python train.py --d_mlp=3072 --qk_norm=false --attn_scale=0.125 --init_std_o=0.00523 --init_std_up=0.0245 --optimizer="adamw" --decay_shape="cos" --final_lr_fraction=0.05 --seq_len=1024 --train_tokens=727500000 --steps=5551 --dataset="wikipedia_en"
Each number is 500 + 40 x the weight over its row's rms, rounded and kept within 0 to 999. Layers, rows and columns count from 0. Numbers have three digits each. The size before them is the row's rms in percent of the matrix's.

# layer 3 MLP down (transposed), 3072x768, rms 0.0217, rows 1293-1365, columns 480-575
108:472541480492485423502551491472536503525525530441494507528444483488477448530580522563508515478485552495489492526532585526529516511507461573484552415514387565515493452524560418473509490508533544476473544538510392516469485460540512477554540457554517464548495537488528414508464539489502509545
083:442464503535475543521465544513452463541500545556472523486507389518460529588485545478526454507515484517408557471514487487501490550534514503583474479532419510486497579587494558495501474517471511491452549511507487457490486531505533485428419572515574533496544536495479452427504553529519451461
093:523578579494483458576486513481466547538494500543462524454517520488447519483503524586519534500468445486515515455456545488468537526526524538497556444497496437463513484546551566457483483523442513469467545445499485508490539514471514536471503532504503481572478489520462501577442453485494493525
091:530481427550518513503513537463477485506536530517521463492483449562549497473594534454518491503398483505495489536467543502487509525433520504511381491466520521473481444493453420461526551473481542478413492505454484453477542494549454475525504500548530483432486513437511516479556537489459509459
092:506463500476526514558501542527523517526520419484532520554518421550483557485474460503541512516518577496511483506383562494506472497423526461496485509528512516504453540537489478469545466377481490501458565509494458415507423554495466464571445502484479466491431468486439576462540480511494454536
098:530502492514491554533511453471612506497518469479532473488514565532477622469477496548490420493471514473535490541506448570511544504532520555423439574502528527528495503440546450453507453503532491473501469450533463461535556497435456519454516484565543494481491527527531598515508553489480497462
108:409496453524487472505459539417525478497497502522370507475535512601512466513545513520470520539526488541507571457491451463523512496518447487481472496449494449491540517463492484478478537461475513526440513459523532507459497479533459479418399508479462495417535496463470436487481523547530499429
108:542427443532466454538525503511526492533444479512546508567510533484497518503554499549535516548461482472512550511500456527563445491542469531500580487477490497447487537500501559481531505542508523563467515418516438535506581503489454565473522489426466478524499535446549491542566530537498478467
111:511463479448494472527572480475426504426524458504535540523488499481509483412446497494448456472481570553486526534495447441535495546490569557560467529492457503506534508514437468465464504580563515440606493509562547462475471497475575533547550499505548534583452501404512485568530520501534503443
100:500552505509455582527516407479508469488482527469501513460478464520508497502574442569447496458496474474505574431411534503557531430524527518626483549496482539511507570459418510511493460422466517416420496511477400540506566511482406473471537513474498476484524465547422490605502461512511481499
121:436478471500473550515589483476451484477489559500522463408532462513565401511488518410462450472483542518497480454482502469503539463502550419491505476490491596488435513550488483512497475484515449458545403493521474567474469502497475491550506519435533463489501497468542493532579506469448488530
094:554484486552465593548489517440516487506532475496492499502496457503448563500554510443443465438499553536534468529543513508587401503484438570511590517436515476475485444382422495471490388495501454471499597421483506476527542483496454475515480491470515543447524528512444456503477553502533544471
094:423514420499445532537551457593541592503511446459494564519514506450476506565498467555507517537534499501530497488475593527515504467511439465538443462417460582483519532533547522459484543442490523543504469550561554475497597476425525485446531483549548593480457523596506465501542515489519538498
115:481397505482489502533566408476557490538529481537474565504503554494446507522565434527445491474571427535496470473489508450494439506499453523562456566528509509449439481465517468479530523486508579555516513475427430522471510550474447441466482457477493491514462539547470471389475478569469477488
102:504557559488479498413476449497540510496463537433538480515521456534473471546551517504488505426468523449496556502517529475522491505492473535475504415525515447502485502427470436483483520476550514504468493523480520521595515475560554507502534495520580467511478524474507413495565550494514499537
098:469465502502460492531515479541565536510516484462428413526447490492494514482500544525451576543471526509516544508456483491467447474504408517463532495516450442467560446472506512534516522470481542471506523590473457520591508514510527534515512499577562521503513523454439425534601497541473472511
098:472521424526448575429504523458519473526463460534462492525460567553424500486489416539466517498566461513503527536465496524507474485517493522485533503485503441468483483488459449482556495485512496477516525466513440525493497527562479449465502395501472548493494467440467530533514548555550513542
104:519544508545545516480536500503521537507491480469534538468514490424561434524479476481570478439474534510516450493516431514473506531438532508521465505563471518522485472491427539453469528549494447562447437482473474514475489510516521446539486522522470562470488494525508458416552476519571487543
092:475556534543429427455521491502584485487498524490578523516491484515500493490512517485508471595496536425483451511472487498521556481551533442531546487567528439519544543479445478505481515477560548463513530513520545546505551455492477561500488460498494454545554503525469489523477465576487552536
097:486539468485503557480514457512477517540511503502493484549511467502519528504481548492527450509484493533479479421482560506503572518349449456462496486509495511474475456529491435416498436562474545510458462551481474455464551529435527550503538497536476495565458574491549414476557515459441456503
103:472473419543515521472460464499498471564485495526530596523534504474503481522596536439471464499511557507510532528462447564545440500492478480504473475567498525525561577447569476547503540592496524477480415490518456531497437506390466466480524449503507416538464537572532552529507571608501473507
094:531562550541509464457505500532507527473460503518496483452567468530530476541499544467469477563490485511482503472489533486393479485573460515514494454489536491535502541487425581407533512494513491450461485534488438516560485545480536509488449476508496520470445499480505513471519500525456456479
097:480481441505404476535566564571518419514473476511519551521495449466440490518535550529546515548556559551484522471488422528509478551455512454522501534479527512521473572461471543475509462491519511467472538493542490508488496475478477489469483543505520508562459475581533481539532526498550536380
104:527505521462469516573539566515540515506498474488477517540445485479377461488554556461522513423509432537505427499523467556556482485480560530527529405481458554420501492481530440594516474457525554415546480481525536563436524448526488523493518503465579545586490496461484479506455514505501516514
103:503478472513563490518484552477482472537527491544536407488490484553551498511538578511483496502432496459495487497511535465478563493559473548460515569496427535476486528446557501548424581537481487456490406567434515493496535526476543541523426483506484550509517493517474503483484475486474529500
107:500431413461535460574507539492440540503485460477420524433508526509463478500515527454523513456479504498500469431482549512489485536506491462572512507553484456544488462443467499487515528609472489535495533460512473507529480517527507505503551519435527496560469512532520572533509546481532481510
101:449487472487485549478456471455482494495523455521514466549417512526475496464509505442488507433617442481447521481482462484548499446441528500484462492455532481541489467469475424492568528503452519532458475462506518504489471500494479451481455482492520525465517542492471540504492544466511516507
091:529512504547560489487529529446437486476415469461561548518450536537578512505580456482461516530483481491473513463484523501499513511443508466494512486515477545557514503533444478545449455505505506513521429573452501507619473482482461514429565502466461546490489488518495480487498462525550509542
095:528464535496536481510459484519557477493531525475488504486537459581515472515515501522516512444505454578507542580600449574504490563383470485485473451543536433527486504501552438520444538466451513481464541496602501499542516500485575497470500485509553519488485494530490498537480504532507537534
102:520482487479509519531465510479477468566441481527471488561550531502556449502542516456561425523464528506494519528526422488520475539449505453535495502493469519449467529563500518452446505484495536449591507535487474522526514507494506467505442539458402543496555495527420510443445508473479554492
093:475446450473534498463495555499536487494551522469529491498538560478541472523514476438493494446473436516559477495511491618452488477525517506496489494497544526551504462496529460463496507594505518494477445521519512456483514557503572494506517368493530518504477535490548502474417503489422473544
095:473499410475468492513507415515519452527460434513571593477487537500524409557534540586499501444622556566521583496572501491518468448525545482504489484500477493568509490543458533585505417480579499479548523494466439510473483488481508475507566526527514468508499486471481532461488483499481534493
112:564552484501506486475525474544517402483500483570541420479532449455515541534476551453559491446542528437508483498539559499521521518482542465415558503529461467560536514483434536519423467561482552477558498567491577509536475479501587513508568512501471506557501499531523474479522527474509476483
104:455468507549415522551535594461511552513493526465445447523469499551496439463487489447518496527458467502491549481483611482480427524449485522524493447502568473541509414529486467452562482431526528571455462478492504476484412554477587509518462531526560533471466472531536465509479473466488537445
087:482522483482521462541498510562490441561464535502473513567515524465481475499507428474410518474497470506491547488508488433515497509575498491505513553467482500544458480485454545513566488531500447593462571499565523439502546533529451478501569472511524455516498480468466534495462527555483438535
101:393531424519411492451422515468514483499441496436414540482476606533484469477536524505462478553465530477496568495520481468463461472493494483472468491492497464534462568521433577552549463456569549511530536518424445505520534534488496529501584519508519521498500498523520510538456470523444574537
078:447514504466466552469477452481561483429529493480498563533511545408478542514434432549528489554511498477540419466511520445564551421508480504455538478572470455517513490513570522505504520537504497463467546447419529529596529474474468603471455488535543507442509455473531565425462605548468496508
106:482429519462467497494516472455453484527533513549539440547539537588520483516442529501494505465492521500505426515560546439460504501486541389529502524534594513543510492553531488504476486483446517509507500511519546428512478460519521484507537503566478462501547548518516548406440505426443511564
102:563482456498426510515495505535467532484494466496439621453476492500431501512494473466500470443494548511515509553514470456508488489544473528474461532491540525548453454474476510460561498468551421478467498512508540465587462443492462562482509528475525541485547509500521524526472529526505454500
080:509502455496519564520553535523506497452516430491504468481503531445542500515506493512574503582501544528461487469482515513523518532462491580566420484510508528471521540475530561539467526536504531476564520522509457511443490482503567500431520482501498558515497549443497468524524400532490500473
091:524485514484470480468472455436423429449529538482491508458438448461529498480413519480467571518496440595483524535479515453519530521533491469532501524480511519474450430494495426584475464536596447456499482527532496494501508510465478523535497499512486534502484505372462461450457524557465506457
095:443512513579483527518492494447521427454490508481475499441536480461569498513469456521566546504470509547498516430487529427462479538476512528510435439489453575539517563542453494568458455522462506498526407538487529510506512445484483516530487502485447530523472510495541438517584555473461497457
103:530516454538419471469480459524474480478452484540522496535576529470548493539540464516547474530495504510511446498564502498496566525464504463465494540535469424503490556468563532544469509524490466541538565442517485498489505501537471498544471516486428472512518443460525463459444485528525479495
095:531508483532454520531477448471459514460530447510472550464562458455571433471537530462547520532505472479479452561551480530485559440463506471500470480535510529518449484485453439561508516509498513374504498457490445488488478487515509606510469497578435550472465534449529475585589572461496435498
113:516458535465500497521533413521403526565500487525530500483490512513523510466489479463512462523506484492497525432447547484491427540470502469562531480571535501506510541458478466482523466548481523437536447518436475525528498581513504530499583529482503465482440618489482471453517502436572434424
106:512504493487512518474505485512501564528532570482482527461438511539512462529500495493427484469499554506511490496533470537489488495522483465480486436522486490486455489479495493495529497530489520519556490436475490510543491557560519518452487430465448529460494539486497486436500503450477504444
096:507474451397511496468538473499516451498477602586520532486437466447557577495455493492569537478502417455505441473465498449497475542479499516512479445520466453513496531561492447514509484542534600487512561486574552470478511529509504544521477440459525458560501415553492454514444475474441542430
094:485497561578482543517506479488525461589489503538502552534441439543481530498440466510495499525495485538546511476470421477514477463571433579458483500528514438467481535427503475452505464599511502474499531466495513542474487477487525578478566522466468489489470507466509504522482491546521473548
088:493527504543467484520455554537449445516457473502475579550436519465430462478469462506467459499476510461481446500476539568526497427403471538466466482564470573381485507444469539524536548496490527475581507535471432515502487496505497490471513460527535525530474508474445501495415552524494518486
092:539506516531510582490478472547499486510487459494500487504542493509486535447467463576497522492540382531497503445467510439525489476584470505521549515537526480486442474554525595558453503474400488511451529533472468466451517515572489483487535550495376441428483490492474511458518443487544503490
092:558533523457475456474525423437490530547460477474571537505542532412534535527525521462462523497490474482515456488477504505546544560550444498463414519586500525564442508492473552553505470491557495493483531473555468501479464500554479524477512489547504527472535476477490547388513495529428485500
120:510551497547454557424541447494447505533566548529466519527518525532438509505560486507472536492457507480478499521507532537523434481586585510498531497526503515514532475531466460496452476452539494510457509550473499499485475491518450494468484470508537516487527542478519475416554478402523422388
089:487514501435554561512523525439482543498553480544498455556480528488470476517524516446519500485507498503524530459488530490445484580513541470488420557520487462463481534501415510484578445569485485552465487519566431520598477468487470422586518443531503463446405426477535488519440543479609504496
085:540375585492518483541492518559520556519577435499494478536421486559515503505501536470453545461442442494498506508442480501496551494534532530514490583470516456472515444534469447515430503498473505590503460486545492518487473460416508522524528394492566473578519508510525507581489497482455529511
102:445450475520563461520618580515475511531502521474520484524510419528595501576493505524485530472518520421508550515571552478575483583492513485478566536416527503444526551455523525537472494518488469498492448471500466536445505488460487474538469476482478534437448421488506485547579555471458522515
099:515476532522532539519439482455480494509454506464498495508489428472468492605578416484524493541494560463482491404479466477514478461549467471508490485468468452479566480479507477479474510489430467591542467502563483490507555538501443528470423541488490554507533493463452476463570423521527532571
102:536464592517498501518465492542501489522541477430495519513528489515558504471429465449491542530490440627496537461523574422463496464534521536477487498389580492471465535552551490498427553538565510514479555434470522410546440508494463501522521517523476518510554432500511475437542463480496460431
102:464483534487469443484499537490488500449494449488495491526514509472539472466561528526458480548508533529507469600503482481500584461499512532542482541529501487500531556484511451515495452432533586489508522542503566510525581451486523556471453506479528440562519519559435512491507502507407461519
104:505443531575555525496545466435536491536554490513538429465463530451546517454553469587433502435522458537525585468480513495534454517512484503436465447417502463503486526476480491508463518504516437522509498462451488473480515581532504442447544574530486537503529516506543549465515505532482513496
109:498477543450449521461485459465526503490551524506459459604483640604493486541575600539416516550469507398491467465488517564545511479495486530483453456482462420451556506513519526478499539521518456472473483517412519451489532506510522463526519475460504471482472497507482441455363555588514547422
088:538493519535482506547442426460423447425487513517455492478487557500506579514454545504501482514464531493509469514489481501466419506477527580503496540460479473447455516508490458527435447474503474463429521449558546555540566544494426562528494556525516510472475506518490473500445438515572497531
115:522517496499584508541471489492463483505414492485458519526531476493470511464495474523479466512483520527556516492518444508506472525515507452534465518482512484510444586529429502446507497559535459543445470566517498478587548551526566508432540464493511550506469573487486450495462529548552476502
101:486489477479500493471531532614486444451522526498495497440530447537463506547566456440502472499486497483496475470545506521522582526450538538519452550446558423486496475490486542502470490461552532509455529496498507508506513496528474444482409530568549433563567487499477496479429502525527499495
099:486469521540506547600543533506605517530472459505511468500463562607475549459449507428497549495493418493517546457477510561524399501544498494505512468569482421505474488519470458507509469512535445437520492447465477574523484531526507539528485440498510430491461521495493499593587528489503517531
108:542508472508446474509507502524572549526467550541448525507436452473416431465470544482466592447493476519539548539471476533489554425471530500495489494494539493463437515536554460532448541463503454541529450462475461491492495424464451483536540445501493531490440448466508494559458549612514433491
099:440514499544409526481474515512518495559565485524433473458512536519505383492604515532546508452497525542519481478426552469472522479431518525483458539511462491543495491561527544427511493518452509473534465522518468506460547484448509521535485433435492463431490481570455437504451617508495443475
093:529433563479538478538500490571531536494555544538440534574569488510491546551435441495505448439528542526484422491539485505573445474495497467436470535502501434491464477560536558501434469496554439444463529467492430417484463497498513560539543507529517491576471531566416493487510539513490546470
112:451500460572592540493508521558428513455545532517480456449459514570477462517471471491489492482476531477499484528526502446562588506497590448438567523543523553463499501504520452523502462484487471559492484493512502490511516548512452498517570462535513433537414489573439542479561519482471437531
115:527569507519542462505474476476547480499531463534502531575513513449464474501523621550516510493496528481455449436515443497459494489543488443516490535499544556575534519553457440514447578497500488473503450496447540484565490483492477501490526496554459557512407443552461466516477444522506491424
103:462489482462472520588511543432471469541522541524521562510523500483553501482520473435558509503420528501475539524465502481509511466499553452545530530546518541465498463497479455430481539528524491475522450539489464560526493444485492521504538581503525524515521499450461520444456469482526504563
117:416517485411502482547540482450552541539565496529438507546530521546545580459495491509504497440500449533522494426476513483457487465499419549531546526468574513550483464475496498535551485425521535555465536436419442467478501433523483503492450414516482447510507513536478554503557496488543515427
107:471461545499480523608451451520487477482485516479453469490538456502528426419491533439513566464446514553497482521522553505506438491460533480522519528521482517467542462512533453502528542533521513497519515468532526510475558451520486505500515566455563460511550546503564496568508426551465467426
104:467572546497543435490457508450564593527478508501535426547434529488431502481506529579559543503545542416517612498507482531430546382457533504564473496508488529498467426409515431537478519509465523502447499553487453526589535529561590484512498564479466509481496497574551489536459484534536530519
# layer 3 MLP up, 3072x768, rms 0.0329, rows 1294-1365, columns 480-575
096:464522455494502483499434478499461465426530497465497558508536484541542468525513539498577413490522425532444548432504572448456425490475491522462455475536503508521497441472523537487503473499482463535501505478386524578458432459501581446525451611567445485519582551510531457504424470487463460455
090:502467451518494529524462464521572465537509487521551482486437463427511500546449469450593536464511560488533490566433500485529519466438488478455437489449572528507435501476497521475545521545468426522499488499569508530485501436581471524430422553518445448509491456455532492488520469507573473493
094:508499524494440491515497448523450506475575475469472587485554540558512489531491470483490545569523513569569462473469516402454575480536541532493428549467574544496487544538518582553464475492467519513446560489496468543437505411509491476522520522475494527523471500507511512506521507468552582512
099:472510558497499564568568462545530534485421492489523462490521592434418501558483444539494410501465562517508513514511540511484542478437523467407463503448564483576475548515497513530525504481458523523520518512443458467447479471446499438453553487469501450473460496501498569460566466526445452451
100:470488490416470527547477473434477481561539498569495468462489509481482528545446532493504508531477473479461475443468521494440543449549521455494437569496529533462534555509464542489512539541522513518489543491447560539449422586485561453469511546476531552510502535507515492440518503463526505516
104:472484540479470462546501533538514519483514510482530565535535451482457459424543468469522425515475482534507417483439493488478587534466501497382501554469500537488473516531562515483462435506534531511538535485531514513521492509538459474587527452533545495474525459459513517523497468462468530510
106:525561496483560514499465531484539535526502511467559479448495495474478492530527435512538466485500470449512528560525455531471480517525518525516488472575525505528465511533444467485527508455484525444578497454496505503493498476530580503560512565544541389501490526426560507535537405524540538545
109:489596509505487531579510485416417509498511590428539540512507516422521473531466480428575495457467519482482504467508530525514437484432489494463440554514538519530506541452498504511504498466515464538531544532452532518512460440514451403491489551642512516554557548570454477469476459437514540419
096:546435491467467466516430439562450512519552505465475558446522504434486499454451535442530464544469484494501532548494542556447506537425494495539525515537458532507534512519484519546508547594448475567526490469508503574510459483541528517493463504506515527528538554531566563409517511449529551501
106:533586553453475465541530487555498532504502517444501524525530537569452498565497475524562521520496490475479570542568566545419508488547441513510470513527507503550512510438521591496456503540456571499452497496492502455531552515591497492509494470499499506501588501560457560425475467509482491456
096:523535502533512471548443493573532549514453523480514440475484549519522492567481549543542499496542548550507518434440540507497512525450454535482472459516517589515538488512510537475564466488518595515460503520478513532524536497458580543452490498478496462543483497516555487452444512546548421499
097:562544499466448495559537500575490542454531459452511560454518479508564446592486454481511412398412458510472466395547534584538477483501448488477477566424530525486534435466598521539471554469494503466517557497504453466548581489486468530545413530504452466388525512445507530457533492452515542533
111:405520384453495494516464518501453526462487466405457486508514585529596514524440522508535481568461565548552571576500510507446468524533563486478501524554531554565441517601524462574475470462480495472579501463484508573439531545568520478505460501549497510482653545514420524437525500487507532454
104:547482557463499519500494438638492505496423528466504519472551575501544417445496465449474550488436476477515563540530488499531502513486478473461450510538505468489554531519474490505525470533526424431551528430469475551495524634560579493565465536518505501498517510474431501524481529481529431597
100:479557455473537546534508539472560506478459468496467572452497527452521527536449518494540417537497497484572526557522465514565492536483552469473470483537423560556515521474518523440506482478525477478535605380430495507519487560520547486494468464462534471407548482517574449540477498461503526521
096:501491501474452470514476502448488437537524518548530546515513534523432457522421487421544472497468493511472472411399495552511490527539539459537459531501562513551577514444535547539540481563480613524450492459545510516601485485455523430527488524518440441518462501490468449498446523512500553433
103:472568438535463526577457558485537529487441530503527426507425480470478515483527450452517427519432569552475537548513496498523553521437511568467484528496492512446509410427518572532525503465484561525556525470500443546505490583515475525499460472429516441510490450460490522504506498465461503503
098:512497512499549461487506560565516532471596530527521508399514500440453505530509514454493496419467492574612489502569537490482526521502537451449464552417454527496494413453517487513516485443514413444608462515489537458537513457536537541511430494549493496465538524410519467485438521547562506397
092:467486452459554484540443548434539430457500519486465476472497495489515571559474484502530496462513488484543497544500517463472446467589594570495491552515545437482506478447483528462512512461446514597466560443525493443460513543529509536537459564604471427497545535536473516510512494467516500467
107:515453451457501504551401547490524471548583448481504553439515581471558561512504516555506463521450523602517555518484602526493468524505461535488479520533501482495519469560546493519453516480532529597549440479435444487443452478523548495483465454491469510470492537490499531527469468438491554500
096:555484535459528476536519486547494455456484499451493467503570552531494523531518490480502454427393578471478492516489490511434542453435543484432429566500497526517514505459481498446529489506488485515537485533556444542468485486493472510526472456529468422446537500518490407566472448571513526472
096:547491499539495482545560500500442563476498535514528496467496597479537517529477482514502429457504558504514469498470541543550499524506547529456521516475514546524581456472456528475496543544451487463484548508499490472463634515498502446453448459503551457467551528507453508476527466499494478499
109:456449553496556534518518518433527435484501458544543458485536489482523421581494425498533473509498483466488537511433458557459534549548519407455437499444503500472512555537512462548537433587433417530527523529527439511541531465455462535466536498440448518462501515492518428431489461477513493508
094:582511446480511537487527427466506479458501523559502476516553519482541532558440528431545513469494539568513480431457485462512518501513520527437510533530475471524488509530563503466493603542482517532552519475454500513500527541425505465457515554462524507532510517514559456520478497496488510459
104:512521512470513501543438519488463470441549517469495495501516511515518506499502456497583514573412460548535495534501474544468531464498475509444501524582508500562518521522518474471499466525480457460493527436467563541423497431461444478497466475524415468474528499536434465514496493511486530519
098:576499517431506483544478438505496533469464527554564560509445469438497517508480581469565454489459522528531548490429496436460505493517479498556491536543470527488531546521565595442483483565457488582519543519491526504475520439517558522564520492524531480502514537490467530520526497546556567519
084:572482409478455447535481479456494511467447513469512422483414498542445468560506461483498531532528500501526568490560445448528417475420526578485452515544617530548472532453476486449584484548422481540458511462502503487467462478560492472470439432529571487532537530447551549539484418569534537456
095:519429432469490476451570508594522457505460503519506510479445589465533535543479514480501518540520515436487463468524507507534424435489554531498496508465571507566521506517507490496523514495502449530481492465440511510529494480521451453498518523466489453468469559485473433488541529452522477382
099:607512495488526451441518469531446558487476483458488472483469586504427535463503454479505533526524439530475432459500529547495474475467539551532569531495510484542486491537532427495539503434537468495591507495462534510423533441539485509497522500514404439548428484510513528423499551470478546451
099:565495462526536468541443460498480503572562506485496537523449467505492517564559509537441460522526430490478480489533535541521532448460473443474472502416501532475529475430496472496497581477424524501515482503524478532540459459486518541560414550532532503513482474550508540479540556510413534426
109:486491561480537468530488473489505462434571431487516426462494570479481487535445474427581473502447561486548542531432523479493452595505511497533436504480522585457498517513456461487482481528400568486549486468470566580442547476578530465452476495489441492509505472477436472475479456421549426460
109:490550453517488504520479472497495535491523483478501515549483492551508485561541518509518515483512494511493495483478523503443459541490462512510514533459603496531533508467460514513408493463470590571499479449444508450481579539485553478546461551552505488514576490487471437483535504480474458453
100:487486397495507501553471489538433482488507467484510501521481537491490532483519517437486443400407462481509533499501506485530462476444553479556545505524475540470469534492503475565544452543431507444457524513486583456519542491558513529508450512469508508435535503442420483426436428508517530534
099:473497515519464444477546543536462474450539480403453531468538556489503562465514472558554517538441510556506467495442505514494607507495470446532512491538507470510503522476521498472550517518532532516479541574545559525463556499487487521435499525493511497473525519497478465543486465569485462540
099:609444478505491529447453429578536478518525470529555508498523528521463509551429463463524522490575509477497575477483517505449469459469472470525473511471534572568507554452472553565533464533503533459543529506454464485432577472471499464548414566446473487497475482517508505529487438584518480524
098:515493478524439491535440488518448543536500616544453462448499501567560467554525602550515471498496493514528437396446525516502513529441513526477464454421541567537528420527595504479461515526528472533569550466568520533446475543541553468464479448484489463430513529465389503569466493526440458451
101:520539475487470538537537402455503525500481516521533460503495496435530534584547480540513510476499481522540559506479518515518521496502473497524470563478566472508421545511499473526459549434443502475599530499441467435432474483520452482586489497525427562458575477525466474437513508533607551490
101:595537462568478465518487453513561509495570516447524527488625513486537525564548590578500506527442430509435514446485492502484495474453543420550549501443455473455517472488490481452428467515508435478485512543477512532572562524494486494482508416550508513450470538527455517486433521451524426532
096:492461462496494553560405499497439538470477505479530510445425564519522509493466511454464463423553412486513567487440524469512425563481512474431467504546483502513477500511548460501567473505495517525503551512499523529550471502527475568549486458528526462478535538520474585565465525454483540524
097:544410522425485501546483468486489528482529469489529560488534570446518503492511433541532516484517549495498520502491531541459542490482466478492502568496583458507506461552502565510482512505517477440512530526520503569459475565509546525502463448539527407500531480453457504413491507563554590450
090:557563524518467507453459433576476499491479520587495546552512561435479488553465462513470559569519490524518527472415528537452525541482458432495478475457504477498499525440543541427488453571540452526523534441568466436472513482523469457495474497485434486463421467524458497467473468437572553482
107:564523492470520482506508428486502459426439509467505523443523549552568509524513460517528486545505533508544491448563457531472481521456494559511505507505475524492558479429546460519522483466429552460572518484501480539483527479587475515560499483528409476622531524426491525567459442464512511472
098:475527440519507486484451461526502435473433476466527491483503543453508589568510433491474510486518491459472485416524524516452467458489522522460462527471550513478503504509541479487527488476516484513503454485496542458441521521457492522475540568566472463485501462484470481459474479452556451443
105:489523473508542494534531460523532501502592469528506555530435520433514490492476505493467416439551506430457521493485527470503530514411506480460511564454515507456547482497481534564566495515517477486586477506461469529501488538496494581508456567467522564485511583396476420491456396523431532455
103:568547482502485539442473531476445502410610523524535487453519548437514490561442493460538423421510529478496508436475484573479508527477519521509447525445484499502503554509488499430553425533454525526566492428515490519511543491466524519487479528511543442438439519538524448495442536507537495515
100:601451467482511487543559483503472495530443485449556567473436567514492499515514486503455474428472521484525523509501545505491511513551542449473481512436508472520497532521492531463522467512528448523596556503478484481459459503609551497507546463529437470478481497474484503506551526498528439503
099:449470430466502532503473452545486450442509518519492447428460550492471534541485572527440440534532619424547508490422528519495500447478501395475534524483469514505536525542537464494494488507463536550476503518455467472406507522521462439479502488447509466485504560485487422396519453415483492564
098:513547508532450465530508461508485478478417547534503529507502444497514472561503469454520454548506550554536475489488545486539503480542579497514419537552505500537489537469504570502460524563514464581574543479502483540423517475502493418475457573479475436444522463551524469395509471523434527467
100:468545521439546516571537503481454518510503558495499574497527547522559437476492447556530460547413514423497530418427563481478490512542459541454456503516521556539497440415519563461574486589470532458474598514470472412548540509488516550452490548492525485455492544464544477477493502510535539487
101:501567455469498540529483496510439521522504486496508541500486462475518456523508484506477479423547472515509488504580485424483550594520521524503511482426536487539567452496503479546535426474550481462524521439496539422414462562525551550486429437458513503404583525427476510530493493571517502487
107:505459545445482481502511467507410477497502599436533486518502479494548538464504515433448495487444429441479542443476456508523483488502577498522573524462540520491486510496543449571540469551500614440527480461423428509525560487488560539496470516541454540446482552555503468473475465465448562456
103:533418534523542455491505487582524543495541477517502484506483494499447500510477480526482490569488538517494456549489533490442489490398479500478563556521503527492511476495514532487512415522528583455534489499513482515497567418496464443510479474573451512586518529475458532421461525456503462453
097:537416525474496504477530505464403510513491506511551561437529508514456504538538534447496526481436516513526501512466458532562537480460554513446439518445550517586528559607550535485457516445478499495550470440499450503438572524596434481523549451470484453496525480526465522500538500508580503477
101:509567442499436528425463540499427505527498482446473468434502525522476526453554467501515528506403538524488545495500461464431508545482527453474483496493518554600462469430530437499511463454518492537507433481496491600524403480504459502524463529558493460519507494432492528509498466488510481431
099:572509529516511549501421503451480465541544515520552512454493505419529492563489501535570403536500576440528510465380487565468482570574496556436472517453540466524525457544449524488512535536488446517481492553517546480496478559559511546477481548545501513530539516519530459481538491499500485517
100:449454521420496494487486513477459482484479512525428497482492430534448422469462495459480420507524528504538483509551470531538527541534524546529521508532501592548474461530529478494523448456529510540525445440436540544546488465496570571519518489574470468475546532489460461500466453485523574452
097:577425426508481446527519467445410397511591524504467486486482549443530460531504461445586505437410562484465489423487480477471425528425509451548498529515511519596477447567465462518468520511498586509506465513512469521501455449456502507432352435522493471513440522448563430454487418547562509538
098:445554472463424459505435484479515420560446516463480450532486504541562546561494455505581441506470518528475522545477506579479517465477517497527512481487469489496561458458497568452573520467497518510522473519496515463512530485483483507514504474516409489497611450510418469400471522445496553434
101:472532468539502450534473487527470522544410510555483509456513451403478521468483480543564538500530472496451572513486478506520536467472496497496545547548562494582442480493526484487572511469490447477532526508518537528563562502549518546461438494464516492556536506526476512485521550468463478523
093:562465491536473493566457446534478511527584484465519473485526551499554551511458486487518502498425489510489532597426493502523511517541528513474415438492481487498486483512493508543501523562490487446485484481533502479475508461444543526495513602488496562499494469513507475443511460448561526481
106:512545468502480516517492565518486545450539468490511439547449415485523544430563531562475421535463481488458492501584523504531527527532521559453587532500571503510526450471535534555547498468513491448558556441445508548490499567507468545537467482515488517408466475436474484489504454496486476539
106:550512514544442495500511434519459532438452423519512431486419522498524583460458527512551518414473537551472473511487488459494509464477533480521504530468529462547529535566513583476542518558469444428472491542453495539512578528541491480464499525499569446555550566491483397482489526493461474483
098:493444499406502447516475532555471429484487584459537472504466513431520508530518489461542430476545484544467485528494511515503478573557549460508507487511591512536563548483550450485469445515520569506511478513430423516523495439501493464497503534492452482507534521484437484456502502435547447521
104:437511531451572466511500502452482552515496489484418575474514431489523488465565519553456465460499480494529457487568518463495514480447446485531520502533562549515532534519528501579482510514526528478522527454485543445544508506519582523542523474573521471434488471432473466526500504583434496497
104:565448552471501513453553550502495499530492449511531483527425475488507590530466456443558531491500516444498553478508517534457535454513508536547489496519535530568451460520560521464438471492482512523527508501529544473487472527536499522552478518446459526540522512478439501483486538523471469427
099:496516485480534509527503426578532502489466572424523492485482572460570463496524553463534526463522522490533497453543516462470569534509462545542529539569578539502538444499525489455566451477475545587426531498498487466473507507472529525495482553517471510501556492503449536533508463498524518504
101:541475440477481444482500489503476490489460543536565458490465533497516596473486520500537513512508478543541555470446460495495495476452463512535520508552479526535476524601518532557488516497506533396492524467524510523496563449517496454528469543433524535478568542486495484535413483502516607453
112:564596425518562533470477481505475548525480510477464503484442537533552521597499450529497485461474471592483505519522529499483579510527539547431473482485511516549474491460491489429501539476489501556487499465482537513426438568606575523489546496573508491519573475447492462468521485536489493426
102:459461468479537449601524499513529546504530545478523498507467486496471538496535437494503468429427492478456512430490567482575471494461513563490477528486494595477560506548483491487543464572510492486494527500531477477494471502528494447473493471526433431545476505458496477548496481521531539487
107:492445512465514555565552490504496477528477465545474519514504495481526543535511465483516455486508498469529529456535628451514456453523468538462525548500565562526562533536595501458517454550460552603532574474548482486482415450501528440501477516490429551490507534529518376454497471443413493475
100:506461498484563504518481473457473517443504542549481483475504521530558581566533474488510509537458436443484523521501456496438456475480577490403491541516533473532503486472476481516501502555496544461554481486455475477470486559477532553499570521537486440438473512475534480478530441471524575505
101:493527493450531473562491508495539478458518546387469552547557502494505520497504487498522438505480459481523475429526469455496419558549503470510552518466524516529437497528485515557452475490476510567544608437500495525419501516503517482520473468464506442467524573457487525466477494521477418557